Part of a small language model's weights: 371M tokens.
Each number is 128 + 32 x the weight over the matrix's rms, rounded and kept within 0 to 255. Layers, rows and columns count from 0. Numbers have three digits each.

# layer 3 attention output, 512x512, rms 0.0143, rows 214-427, columns 0-63
146110139172100126091134125197100111146157124150121142096132134120134115140132083134132165155159128144157146150074128168099126142180121105081130124093101159121100123143134130100095096112096133
125145142083145160173088111103142107148138140127118124125083121113139119116098118152141136168107088153131141131133116136146182103076101156165123107128096120131105120144117151193132132108121159
112120131141135149149119114123108116091141150125144109125143146133118143145154135102132132091114107088122128108139120144096152121116133094094145122149133109162140126146149128165134149139140137
096087179162092090053144138180116141158149101159161173133113070158188109115134094157143120208112178168143123128123189154105128124135147125137177113092136169103115170071132139086173112104075112
125118128141113145117105149122084142147124128129148105127123113132122103128121129154130121129109151128101138165136137139146119137129113145148106130121117147135123145144138104092127122136134130
133126127134136130145144135121107147127129137133151144135139130123123134125131145103133127114124142113128132135123112139126159127111132106141142134141128122150128140144145124143128133129138126
156095148182132119117115086171116094102120123138136126078159127130117132137144080093164163103160094150118168128149161126131140137147129128091066153134116157107113132123084118094072139162108142
153140107126144106130148141134125131128131138117169138129155126127155123123139134127133123125140157127118140120100119118133129150123139126130129128126125107135128117128098107116121114127118108
123137094103177101085138122152078122157198139090104147096151127116140126079147152094123135106123131110118185136058093165134111181169129074128142119120144130135126155128139109104095121160113173
112152099092140144149085120059128180097130098108044154138069154103067127140118151116107094111080091117115105139150105133178139085114157111198145101125139099131138151132160159165106151120197185
094127107133157176120091139074102147131127178130102126114154181126090141106091131119090148105125074128128118136102048131116179113081094136156153101114088130183135159159143161176144114118149157
114110183177098137160091086112136129094129116106122160160146197148108106118123112052120150072167102123093123161164100051102189118110154105093185057158116097120123147142162162213143175085173132
146120159132128118192115104124166144100090117130132163141152168132105156158108132101152142112187125146131101136153137098134172099115120127113133115159113122138129126153106139172097134104141114
097106154090050171140077131137124141126173098135169057144053092148115084128103126202143136170046133124148104128160177152120139108137096085128169097101127134146130110149142164142135100105092181
146118114139108139131129135126116124135113134145116108128162152131121134141132126124102131115136139141140115133121129148118140124134113147135111178126123131139148100173139080128103139142135122
096108139169094147092130115180136150092110138126130104144172091170137119142171075115146104137099110124101125091154200120122185080127174138133178126068153126105118098097082131164186137145118131
171115141183093128167096098126104150094151104149117139122107144119080119190134101120135162123153104129119111145138143143089145125175112132080109125135093134131100160138170156138081127089159132
113059165182118129082139174155102092136154136120138142117191140153135109090114103094135152095159149126123144167097092113119196131124110112144164103142107144138155148151146100159124146090115126
086103106125089134087091145105093166100118126137108108140103126155122107127119136160118134088082158115137086155128103149107088131127107126105145125116126119151156148150161126119148141119150149
127143149146142144131107117122145123160135118144139141144114152139139129112160137122112128108131118124156137122129114143092132128105121131131160114156137120140129110136151148147154152146120119
124127099111140117093099120132132143096093129165124139119152121114127143144134099120126125139118121121143086103095124125127146115113117172119128150129128122128134122110114146133140136117143108
139080137115077124069150098163126115150164135167236159129130055155135088103153106128139143153116208101168096109071186110045104147151133101066153122212159135133173140111188077104131150060086041
149160124092127101129111119106157123145099126143127143117155150102133142120116138147102117124148116160147106119135141087147126160107147129131125113105137138106122114107106161109156104102124122
136111083162073121066092129177075162095122089129053141115094115124138083175117090165129115160107199114137083175095118171147063145165125154091125152083120127117093162089146101100134140116195137
142143146126169131129160118123129097123125179118138175149189148099139175131134128123107108115144109119106128134064096130108162146144143146077098145159129107109119147124141101138125167137138105
105142105142182117141130101117058080150113130090062133100139165064107184100167175081087135109166093111108190131095083176159058158150114126092071141177153114087105128101134085089112134162151132
146109112126111118133116123125118152140113099126085156107126135132100117104120153094129114127145148142146116141130123139148097132139131133144109142129137147143139146133153116117093121113150135
123138109103138135159090102118121108112156117112132116166132142146126100148145139124104121118111146098115126140095102143112139148128122091107148095164135092138108138136155137143139175122155129
154140128121158131143131149118145121116130156140133126100128126117123157123128118133135129131126096131129152110148138119140125105095109126153106137139118144134158114136102139128097124164101145
068163092094174126135119106096124085114153121041135114193125119116162089119169243122062110088119171053088160174122081109101081209160134046140190099175188044098117131123185072091209146158197081
118147095072122128114117145100123132139116150133118124133130123114124114117114143152111118136112136118122112131102123129135114137118109124116117124125139125126133135133138132120148129130141127
144205101060130123197056095077130082129197059093099109151000154090091077124125131167120179170104116086136177122111070134137105197118074034109168078194103086154064101084147215126127164101152169
139100162143112140127119124146136135142123111142133129132110123135126112148133113167142125159129131139133118137140176145117117111150130135133109121127125143104122134124115126115117127116113127
078106129095101174131110131030142174110086116118056195130106159085011133094072158093113111086094075111105101140179113060152142081108134094113122135206126114149181192150215120149123165066160162
099132079059151178136108162092117091144208132043118103187117082129141055103079173175099084173037181069070136149081102149133140160112097077180183118152122086155113173126142132116186161134182173
102104181146127137144132128126136116104134141133133138156150150119123141139103113124116140118134121120108123129147146112096163121130105104079143133143111122120135141138143123172133138116123124
151160081094155093122173131151152080160145119107119148128123103114157117110154146103088150142170157134143150116113118109148091182139163120176136121136166127091123099079093119100141125133127103
128116175140116131102119129146163143141124075153123124135104102143125120104112141138180108154085141110156105127158135125112125128106121111126161122138109144130143121118143142157136138150125144
104150140101162121121157124146141134188094123107099163154150145080113122072139162107114090120109125148075150172137125130160135140117120170143074126147162121057108150126137069143147129143141103
136107136152167127117159154150126116148112156148152131086173121137129128094118130071163135119145117140107162124133117111146131123095125138159102164131111171141138139157110096115097116158093139
136152148136128129161142112134133120111153154095148135151115108116143118149136120148158125147121113138093169136152157100150130114166181126132111122116118117100112129122123116121133124126113133
141088126144097142074109115115095166139131151175113132123135138161146127128122127174126115130127142127172092130095108180097100095153119174110106147123121154151178177116160138099136128117116126
137135152112095124138127111168144095158127145135108132071081083139128130123145094137166133148156116132190160130129153142122096112153118157134093117148148156114145127131173087101106128137134122
118109145149124133087132130161133168139119135161147136123151139141168156129122082150169152162148119166171099124092132149106144115118118179103128154072103138127090115117085159165159116124077111
122117135152109157128123139123092139138121135124110106133162139162124153119110122159136131114113118143144115160119136152137118105124150155102117130105103151149104164148137142096145142141139157
141140112098135144161141129125126116160165120127147117095075097104108088111121161114144146167111104107143155116153146113127105150125135062140164110153129131137113103129162155118114086130125149
121105075083076123173071182082058142051132180039129124166185223088051121177093167107055165071144134103056089217100088090166120201184124049080154061086090060176091183169139134098115071038195152
068057195180084188100129123158070130121124163152147137157165123124102143135145118123140147096087103095104131156134176142093142097132131128086135110148127129122145171158194090146160127092148115
181178094178201127158163143130108105155124204134166133024123099122124153114199101102151179127203048137162227045128088139095113125143166135194087150124146163161112092105092135091082085164080123
106130079109128159053119161117093135177163163169116101081091050112113083102149157176114107143029134097169145077117137160125055119125133130173133142131155168148176117119177114065137075149114154
130123153124135100154120107153172144143145104152165151137117103113159104146143154154134075184102154150123128097166176109109139104136128125173132122134145143086129114102115124143136116133087113
132081144146104159133114113133088168069113150154129123134202172134127175193103131137136101082091123110081079149134145145115125101149129134082105175121114151114141160172140119135083140132153136
107083212113103192136110111083154184138126087104121133168102199105065207119063194104130133162155088130090089190188165114150131135133110076063137142121079107107098165144152200159137120105138153
134126098175163131165170139144127077137084139156130121092152088124135139107159173053109103070145120083115169066187128119124068108116126169180081170206175162101181112140142053089090106172139104
184160139138141124199118177150101146078152133122134106120138177126122162209093101125130169103164119151146104126104109162141163149138133079143142125081076138184092128184097184127049129152142171
135132140130126137197134131138131149103144142112148148160171147144150119173110123128131133127131129133117119129124143132134165141142153095110154123080120117140082125142111171161138134133128155
134098145171083131155141133173105141071161183098161106123159140182146179157153112089142201106161114122126144125123134102098150134173164080100186076074118114167106098142096156148131084118108143
138139159120131122139145128122148150152129101111125137151103137131139144110108140138138136157133145177142124157116128135137137131098149097137164110115115124123113117132120141142142114130107133
079166015153102123058173178115085127099076172115047065120101083197159121113189150115099116019125116069164135128161057133132005131144161136125143136100191103157178077115140130072173102208192119
166170122166138133113094145140146160072155114160113080136075122198198161192180089170128145122142137131219106053098114173097134093116163092159204118080142126188142071099074226139131159187116149
143128115120145099134112095168144117099158121114113126120118110106139138159140116129140142162111118112137146123111152132132095140171122121131126129136130122104118113126105126124115131142136123
105111153162121103139163151171146137121122093125139113101086111153149120140168114097153146140159153124144137098176156109123086113151117110153172126112142123116136091124109132136121116151129102
211153074125154091163106144201066179000171132108074059067130148135135238255133059123116166119165131119154070126042083248128164185206051127106078221058065112161082138173064106075000120180170145
128133143137154079127174170158156098157104129117185146100173099116127097102091150098145122159153144172094158139121125059151170125121124140170124135131117153121138116157092072116120090105089086
064136143145111162178060104107106206081105036090033081168046168189145165165138120191133095090060110129129082147169112172221097039139141163205191075095127077136118160109093222185145200146222200
091134123140090129153122145147133182088108080078104121149111162163139159152136106129145161120183144132125146128157133118191109122185146096132158135075117091128074095118068182121137153122137164
148146134097116108160071122079180177125093080172111189166067141131094086150124170144124129135100160134167063152170107077104107122088150114153194063132141114159155116091147217184148127105170110
101122155148121157103149143130167145129053153180126118098149112161130171111109096096130124113164100154146092106148140104119168079057137186149121161115124168142150105151104115155166132143122108
158182073122176080222125085087111070193120112078046155106107150090113046088128160162116099150117128140085214150149087148237117127149126191206039114195155127086121175101116034104084150134158157
133142148098137167129118099121160072190159123097180113129135154107123119071141135088150152129175097118143199104150132085119129162127133109088132117154119119105113029138116153144143149119076110
090091131118083164073106171125100174126103157110103121111146134141116106101084102156139126118110132147125105160122155138189136104127114137116115131081118135150135152153111131132130109091124169
128098149113135119117144167137122124153123122137190122150133103127148084127109199120138100148076175116116134158117118128105123146101113106180152120152149120157159141179167084088118096139146100
131157105082149144070204193134133115176160166093187162127121084102160121067077105157154178221141174153150153126037140125130153176089127106107140150093101106177091098126117135094174090102071140
135114099113071136136119113145103155113120127079118098155114144181144142137138139121156173110163140111136129154117137140161065149183161103051174083082132095145081106108097192112146091117158160
095135157134128110118168144137120136121124160111143147142167131118152149119109146141103107152112144138116142134109141125128162133112140131140141124112128137140122146132121116121150113134110123
110141147176149121127164143122133123135127120125133121110099103135150125116129128141124125115123135143108153136161142124128119096116157149161129141112134135114143110130109101131147130170131120
095105104136116155081131145131100141108134155132141127164194136136137132131120117131113105102111146112097101142089122136117148149131140131078137147101110121130118159135139125126183145115136134
130112115119088123055101116117114147103105135159117101153126134133114120137169094134125116064126120071161105109153125118123095123179102134082095133153145131135179138108160136093120151110137093
136126119067134143129130121115141111132160167119136126116141114111128144113104154124115139156121122128138127134080131125145150162111125093134160124144134120132125115143146123101143094118116142
136137086111103135135127160102099134135109132105107116146130150118131126130136165138094100101133137121102130144143107106171068143156161138144107108134153117107136131129131104071126116118163124
145122038089171161107119166057104119210144174114112171140160089082113086060099216137113065082026168097070157174137085144148065145049101117200076179198132149160187199184199030058095107178164183
098144114132152173140138153078114151194151124103087148117113110125104069068115185151125085137076127105100184117143109132169102080118127121199144125141160151135150174132158118120138139147131182
159093123133129141168076088126113083153191120137118126086093116130129052115130152169114062145064139123100178126154143163127086141116158123165089090160150193111114173123156098122087133135101195
087126095135083102109137180123113171146081078084084096113093116168133074097105135165159118140134168157102154147176122127187077130184093133144104175056119118105116139124087098078127110112108162
123120145144140117118137134124138122136132117143127121112115122123111124116142127118129134112142113126132133121146133135095134118130127128131124121156125141136146126142146111134107126136114121
133178058062188100178130161069167115134104133089129134158159129104148106085096211108085084116107188124077130143140067094157150153038126129223167128156146085129141111149093094153167112145171118
127125131158124085116121129144090119059082128111103118136175205107111222190134096110085190095195123150106087147079113129145094159182140175080082128096106107113076149125090117105115128102156091
175121162188124151153074095162100107070170135145125103126136200174135167191177056112141195084219077129160154110106063138106174138190107104105158090147084121148101113111109190150101178095112127
104133134104169140114137112150130071159194149114130119125144098107145091093144131115100111141093111100113169116102117140114157170121132092145158111135136124118115126113144095130152112149113146
144135150108107124149097109101163144127140077142143132160109126125109067137085103174136109139079156125129084150157147105138166105113111134143128118121093128119146142131124155153122154134127150
090140105135140120089119106151099137127126103096084128127074118143111129100169148103122155101121114092126126150073073153119096143163094126115155099135156077127118149133166113129129145141174135
184167065092166140138130113030157126155093172202120199117181132117067144090127169093100081074146108123185090062127071081099127069053160189152102139230145186167233138136161146149115169116131102
100129094131214113136144077115124062155123172092144170148226122105140116084146168054080053112083106110038181144113126103135154136085179132168129123180161118066126164125118056152161153184160110
092083151173096132069118118167086165103097111114103136149165161137127167137128051107145139108134138159111093155094154146164119118180143171079116135071112122099089160116109134139143146087127134
103104116114087149109139110145097129140149088074126116138063077121099085101134140139155141173083141107081165179152180137154090164188109065124144109131141106089076145112177097089126083101141146
118115124118126117149180143132197133145113129075152204131122078114109103087083190062156141191146160142096154134167177037147130134118149080129185120143138116111127099116116093160150083099106123
136156106153108094120200183186164205081054100132166138107172071173143169155109112088198146162171186187124107094137188079186162090127170111134198177025125126160123054128027145115133068145103100
115116126148138146127116106145101129149129114115096141141128121131122102121150136105151099120095099122104150142125111144120141110151141141142119125130133134108111141121158108142121133139129145
131085204255140157132156155209168143241166145183200095062095055212200063060084095128207132223117116200141179158179144171099170063044139189189180144005073236196084091165069160220153029179029205
180166096108135118140121142102145109153125141153124102125111112121122081120104153164128118160110142131161118109118091131129140145097113135142111138149116150166138118132134127123118114114102142
125150129125159139136136150077177131182077132146115139123144153139133111082082168115117116107140126153132133137143076101155157096044118169163133122147126163163143125146112137170142149138114137
148134106141128103123126107138122131098111104129105104112111118147155167148159126123127126124140138135138118112127132148134094114148141139146148137111137132121136097107098139123119124147150114
172143167138163160168098094114152101133122134171125103133105138167138130156146105145132085130108081120151115100159123160088161092079138179170095106147145146150134127118111151154112186175137123
080118149175131142119150161153184100132110121152203051154111067223228100115136132130158137158104159105146128052180132057072134092063149134149212095115138128159112040079049176218209124146074114
146166109127147070163109097130126109084087113110105129179181181135145160166142135092107145104181153147134092137102092122114158167115155140105119139130130089128090101118105113153143168141172087
094105179144123107107179126167121086141132113074137137170149125116140137091150125120140143137131146113093188136135171127164134144172147122122120132158145105073117121120118054098131145119108113
082138129134104109099150138174131118159158130097134092132085110109166099100140155147145127144120187118086180169174144144154114122174056135163133139140120110073151088147152026100132109142126099
084149078005124175105124117084107140136118113065098117230133145086137161125157197161104086124050132041102111147083116140162076186158118115102139091172165010097071101089140169118200152142210117
101109184148123152141132144122172129146111140154173116111140125147118130109104143111155121125128123125119125107184153077128153087086135138135144134131109154140159114154109140166142121137094124
129123123121123121160112123157120121095155137111154115146165128110114104159098116136131133120108140127096122162126136131129144163135127093110118139101090128121090141162141123150107110100130144
115106148160095157033124113146122116136109107185119079134134130195140145095141104130125137119143143109188101119099112141102139094117123170099143131125124161147171095116134141145171161136102101
091144130123180215170126172060122137174167184082143151137136155100080087085066177130097127114112100108089149178101066146122203146084070063149147122157094108204105175196181142178152119113152172
141128155144124105173118121121157134111146085102150142180102154127149090146109136125151136152130163144103129157164136106132145143142113112141160122130099098110109124129124132158134152100134118
203128136102139126187107110118146128123158123134118157088085146081088154149113146115147155155165099139165120108137132113137119142129127102150105116174102136141121119126116165115052112112124152
125112117215120102081102144111117174087063075197079109065121120217118161130161101102124127049174147136153085096177107125104079066089138204160137140143155174148205135126106132135121195171165107
076159138138148143098161167075137147189074155134092134167137141149140157084115178142094103114126117132156123131117098131138110102096142168127134133113153128148162124118133153126209119152122124
092122135160112126101116158143128149105115103117090110149109144142145114136135114132126086116097139101098132135180127122169116107149127127148154133101130113111150124121110122133145149164159145
146136103024145144141127114081127102211191144103107152125085083052087082055088217144099110193039132106111162148104133141142119180082112068180097107215149147136144158142214077083102064096125170
109125142145117160139105128139068111115157158102108089117123133140101144137155122131117166091140091088119152117131127166122089137171131093088122115121131138127099141144172122106122122136139152
093079123107085164044093115146067090146177144141133083108102099141088097094154042169139144136096099085154144129098140179108103136175098134063084113102125127131124165117183120102128159124108150
155107145165143132107106096129143100122148118183131101071110096130116128113143116110132133110100093115146131089169136115075114098100123147151115136161154177133169116120153132133094117150138122
154165116125153115144114093098159136124091108176084135107105126121122166131144147114126121137125098141183096077136138117123119106098152146157138132147156147137155100107119177138123118135129117
092124157144124157117166150113110115172106169115126152138149153119130131105105124154116112123142111133116139147126140138133127104125113158114083121124139130110128162139145105123154122114114115
238137085134181150175142118151122054110143187225173049014171085168118193120156115082135140081198085073202157000110087179057057153122075214139030220218140211197167085146125134071026111174077109
112103185195147149128136125159119122109115140207169117101160094189146168138151076125145143089143111134193104061133155146047169053101161154143169138122134182157171116121119174150141148162084107
064110140118127166159100125082140127140095117133104118125150141149116090103092117123122105109113111139120104162169107106139154082074125171152128131125106133130151159156135151185188185134154156
084143098123122142089106103101075091124194116062070107131053117140122080094172126154116144117104110072117200129112086153138086151190112068114162071150166078149119138099170121117141161148164157
137108118133102133096162179131145114167129135125196152117144095127122094087102124122133154146158162128123148148130160105113108153135118108110110159123120150130146130145128096078125101102082103
136082207160096161152110046154154144126184061166169091148056057169121104140195084160185082161047107096136146073243254154090127065166156130159126141167146156098143121104157178165115171154093155
048109135147012124146115165203120223003081094058077092197102092184162172255191096165156111122150156087112041086179238113150109077255176129110213074021190031079081101099088178170166149091227135
134163111113145106163137125129165113134133127105143138165114120110159076136119146156106108171128145139118129136141124116137144163125143121131146130100125104100100111101106120128166117117122128
056105172124073136142150147149106153090142162026152147211187109132141121155125172103119124138084171109034124204142185096142166136171151034127202088101149055093108143184184055114179085107183129
178154142049135160165099129080125118154171145112114125127092152068105172140114172179097123178123102089165129104105133172131117167127080101106096131174120131153114138117159177082119118131129128
135150070096113117190115185160041104065144216036155097174178159102165162212121131146089164071133144119069116177043074150154135227167120069114096119077091064137039156171121068062104098098174133
104128099081147146143136150118122139117131121090124139133122107100116139123095162106111129147091135110112125162133138125152119152116123094153141131124128105123125124152134131125135103134162147
080112174134136133095171125159161106173123128120170167156133080140136080072110142111153112178124153119098145168159145092101153117115107125111150130141138118091135140132159077160175114116126103
067134130103156184135145141115120121179157207081130149138125119109111131078132184093135149126099072137109178149120116111114176109107136086182177075138128104142111121164195130172199079112119157
108120133166103136123165122138111135105131126107129133159156115172146129139151108109139127106142164124116115116109139124111142098144182124109168107127137115126131132115127122150172167122144109
110088140170093201133054097071103162109151171129118113133153154142092108136114110156134095072110081116083125168163107146091135078127084156102088136144114148151155197189185102165113159111145164
137166127097132111124110085105134114148151096113084115109098115148108120105100112176151118151132114137146137125115101164122146113151100143122100160156130130146158137141159133124116158131118145
136128139121143121131103137100168141131140106151113120106096148140125130108131144108134129110143127127154122093166106114113142116093117137154147126138124146151174121148119153154110144145123148
134103156093067149160113152104176169171069123179141131133129130166148124123098120179141100180161156169199078103162158101153118059093125194174140121097149155159173122135089171135158129110105122
126152087110142087104149130174158122098128119074147115189150152176185180156160160061115169097222176140162097135037063123104117191137174070086236076044125069159061061124083202155182138162171097
006096168220039232154071141115107177168138058053103065170014130255165030062142138151185128067072128114038207181255138107188068054119187079170248000075139136150059168122127248202238166140163243
171147099128118097144122107149123142109142129118119132134100127118150118157151123124143148140127126130150127113116106130122115151148141103112148107119135113130108101100131148122104097120140121
144144193137160092173159146126177100156097154149188176149182186101164114120098152110106128137191151177108145142145116059120214112105094151140140112153121111111156101142094114184152137129092047
155116164176094112149155111209158101092194116141191136082061083123116089168154054099179198179180135107153154091137185076085146148174135079080167090141117136122102088120160142139081124066116116
078093141125056155096117171126101203106051141161101083114132114125095165152090143157159108099072120162125072186196179123181100074120158187147092164034123167126175149195160102107137043147153161
124148149125149125124137130106141110122140153142132122088087101115118138124179123116116137132147057119146166071147161108113148119146133139152139107139165126113128106075123184126144134131120125
191148142107131110126122117162121139096147180152130138145174191106143187182130071147121175134188109147163088129038100182091172183165092122048090145096089114140091131121096152153102105079099104
109111145164093127134139091163125163088087142133125126127137148150132185168150105098156163092162131157128107133147156105127110094140188150113153124092146123113097109132102159140136126119150120
092105161150119137153169153140135106169121144130159143138144134135131108111083161108114130144135138132105141174168128083129154105107095111131142110146112143117170151173161076138130102097116120
165151082194213051169151184106118139060000150133000183022197232064039217144095109014110185022255049211088132159158031075189084145138104207133023208093085156115113154146041102149006095130154151
139090146129079102070135160182086090187147112147167127109109086107124027092111097146142119169099194123128161173093127146141130153136106126149108100123125169151149146142175044085099084097112108
100114146103054109086147172176124144107146105129144122105090082117160145126112087171132176203149168149144117123116210127149093161175119081086176122075115137101119087084108154083167083086078117
139129124136144142113124129101144128142125130172098120087106116128115126112138129125129098102109112131148130098172133140113100101084123149160121141160142172143176120117137133135107118153111130
126167114092143163124133103070087094143179178079130101110078112105087163128196145144117153065114056050112182085120116142099046140203125109065071109204170082105115154098211149071122152139154122
098158159112116120202137127124221121121081108109163158146095126115148112130144136110124102158165112149116154095188165051161115102121149140134168101119149084069101047084061176191202129106115097
128118112153109138129105108126087141104150144131154145134124131123125114151146101136107162134118136109129154131108130155115101131162123096084154102154130107151124134110153137110139135110148116
179169146078149104185121160050208115182067093088066106130088192088104145095087193122117151151197087199138130147174116074184144161076116148167066132162104116120092094124093144138113114069123139
158117131164135090112153154158139116106115131146166148122136117116116111152142131077117134116172148120124127098124132097092134167147153120142122133139137146134122107133112094087087113118107095
124104120106126165152128143116074148136166144080134146106127158102089132128104136129139151149117112105086164164110124158159137163171085078082098152139091111143094174144139115104087112106119153
179165113095163099129151129149146084146127151139151101102132129116165158146141132132118151163186128122179141082069100143105127154119095168135096142133138127148099082106081134107112144141112081
094140145140097148150129086164123167124086134092064166142096128151114181159168059087163186116167070176178117162141162124183174062139214105158209045062134090127090119115114199198160116099187154
197168131111168074182157112122204128114084115128134137138162155169179180145129135117146135129209143179164113098108098105169160118089177162150135112105142140149113076108029186173112151147116111
125139107108121149118119103100139128121120120151105116150151117143121149131136121119111103116113092122154092120121136123112147106113140152108131123128125128109141123121140168139157146127124120
107130117131126154130163152142094130125141194096152125133160113123140140129121109154134132130115121126090144145111147145143162120134147135109113141094122111122099141155119092122146110130124133
079149098138141128106107165101128136100097130128127105128115143162146115113158079124133142066165116110156142096127089119138103125138114149131133148120130102153146108121094152129147181152125132
078096137171122154123132129157099119149116119099129127103135114131093100112130118101138122109122108111095161175174166147139083128173119140114103137115141131098119167141166094109132109131138141
153167062120157104073159139175091111109160163131122118082134081138160152129182078136138153123150118128184159080041095169108121159151139134119120158113149142155121089079123124090127116156108108
098100150136093149126112099144106135111127146124113136155145144152126155145131103117118161135139137118136081152099132161087159118118119123079159097122138105144121156139154123165158142105151111
091059138166049126105066103156053122075133091131076092175163176169135096160122064172126129092099178096120082170121105156133145100187095137057144103113110111127141177124135117155127196101178137
176134139174128067152103125162141134123199044124075130093042113151181080146126111165173127181109217185125135126155112142134145125125111108194174112094085182121116120108124107152065140138099179
142121118124076081162127150123168197125001060194091161070084139084065158166079139096143136168184149206147065135209176090172054092125088181139058196120107169108173112157110088089065061078120080
076086149166110179147110131128149139111155126117142144149121111170127091132103111120153139139098128117094121168152143100107174083105121103117204068104106121163138132183152137219149150130149160
139111147135128130161093107133120149114174079130173099134070159137120159158128142111165196151153128120150119158140120136084105194138096062081159142114060119151066107155151194141108114133129140
128143121148175149139137154109113107104131142181150105085126097133120178143143126137101123077112086103155129082137103119083144091096124155183119164166131147145190114155131126115110150193124114
185166114128154106181110088111159126127124073122088132133084169113123108154129102152138119160157109181136122130125111131186153124138154172168089116120095125100078129096080153140094158113122146
132113121121103150051131172130126150166110176148110144093150125128143124095107097167141094178106121154151096122092130141130139106098113177121114140089127147131139130116113117118162102075085144
098077150133090157085111108126113134126155122137141121147113124142115117127143121143124120106111153100123132145144142145093102099138115109117141115175138130132177166142191101119146144107140121
119121100095133113121120107116113110129147117094120140120148136104099106103131135117104118124125138110088143160118113128138132159136103116127108137168134111109128160124138073107117158124141122
122080160163116135070166104196091072151152143126161128146167112150149131091160112064135137117144134102132147158077146149089143134133138146088146091138136146120130125131148106140141150155132096
134141115107111133117085132097132153087154094150135118147089105148148113166152119179124098098080148079141092092143134138109108113151119114146163125169152107137171132119152166109133177136153123
115236026055136138097139174054107104148134094106014042111034081144132066089140157224089118109091131069179154084111054151192050143134113129180124154160185106144181106111156131048154165185187178
167163129083152102150132123124170130144127095135125143105086118102137127102129128150123144175142131139156135113150132128143119131111093124166131124147135129116149101111086156127116122162121099
112139139101103189188096090110081107170159145072091120143118200094090093106083097168160157147148089136114186190118104152204137163140120104036062093118089108113037168131119168142133151087157182
169157092109170118094136106100107090122145183141099122090155136082116149113157128141082118101138085092131168104093090154119086149168113166102036161171145147104160153086135104084096129154131114
158144115143127097091159131142110102128118136131127124079108116122125169136166109118133191163189115142161148101110145115124081154153157148119111125128134149127125090088104128059124094107109094
138235011008133118070086093079080090081142144126050079133075057100108120124247121186089107052083067046143135049126122125134031185224121128103070129212232090069165121054173156041132169157192117
069089156187138155127159107156100091178163138046118185143172168106101073064134120078121121123140109125031215179145140120179125113176158121105112089109120116084087176112138073145150137094123158
131172120070149138157120114099145126157148111090125128131075131091125111111141152127123134148124121103119170127114106145150129153132128087148150107155149093132111102129153143138142126143142133
142126093164109136078115104176090144102127113131098075121117097176176138151176098133121114104113116139135116160087130192145113120145117158148156110067165124131085104127098162134137123182168141
113149087114137121101144115118146133138112076128083078113083079156125113102138158120134106112085130120126119114155128134148096123113142130180145151126150124122147098123125138121133125169143153
110071152134076158115099144163101143109171090127174073131123121137124145155080096186154124142079143143099105169150193148156118123154124112100114164066068150108107134162114145108121107127112163
137159127116132152138099120094165132130078113172087113105090154121084130122100126131129133097144064135173106125164105108144141110077104155118082117123129160164139118147115179149109141134118160
144125081146115015165180141205097152073136077053125141081099121126158149180118177102135191173193212173103132151097169140170040202237169068116128154056126116088060107111089070073066062122108128
102143128079146110104123165114164137097130179141157130164179121091138138177148160111067078072105118111118082081144137075117180161140140111185139139142135090095157113141128089098134120116119103
137126182148114112138093091139114101113148095136099109105103175161112135139120050147136182140161094153149140138117126165147150120125119121053145055098106144143112147124119182141123144097115165
186143106120128078115147143168170149104084136174148161115169115095142163184111106117122122140153150191161056115092160100127151169106162167130091186078111149115118099132076097075085095124101105
121094174194100130111157098178132116092137159151124138080141073184111157157213069086168122089173082109147132053150179133037136073188176150083116112145186147102169147137182080120097156139124116
159145110143116102117133141124152181110079094166115101111098131162131166158131130129122117106164133162174079096153136148136082130130152159144128178092139147147138094121085187094102120157110126
128152153110105115157144155088170128123109126102111148150106149061131109151086124172096094148105134176072129156194167071179178103083126142220113137125114105062132111139098079146141145080138122
142123129144124116105141113164115125117119122157143132112122108124151140144147108124143126140114140121137129113110131134122122130123116147127137132131126130122138114107117106129125129119131093
075161103067100135137106132081156146119052147094060157142163171109105169100116120110098160086169087167150112128148135062204147121125127129120135120117142095125134085112094162151189111071158140
085121125106100115128122120112142083146121114064146133185145128105080081104124147100122122117146122103082142135152148074144117158166157098108127109123147083077097126117151101114164133068130124
151132127129102119109122120139147120141134086134106140152064113121109082125162114128131132125111148124139144113160125107125105121130109122163135106150144122126158112114157111098098123113136110
111100152193165111122182113173097091080192184077171162149201102156157147138170127057116150099148140094091167126087128122054176134156175080125202102144154101135148139140153067140126145180156113
103141168080092141072200179131130095185155124073088138165077138088134130093136167153097145152168117101119175107119170140157077165189144056116129098158168125081129122104170117050155115073083110
128144149103109142147120162109158142174135072125137113132063128110111091097066156178165121174097177160133136142172140130184124130109115114155125163125076131143117119139108146115118138122086171
161162125141182101118120130107141083144127146169135105104139125142152105102144119121097114111152117122153147084124089117097143126089116167154117140165148153144163104113118132137138152167116104
102118130114111150133110113116111118136172144104130130163128133134128116113136137139125133141100134093110133150102129152120135134149147110107147102132120107139106143115170127144158130098141137
081162164117174097181148115122138103144165085076118191137082122032119088122113150179107088201067123146027201153183189110168104143130137093129100121149125101024083170096153074121149130137109152
122118114138106131101126137137137124133122105112118137153119108156140123101155134124128135098136165115132111136136140112112105132135125128139171112180148112129160126129157099113144141123169090
099116133120076112074117104170094126119104166119156112197186131115169117183162141168099089142083174129093113131082159114140096140177176141113126107101157094085118131098144081075191116094142089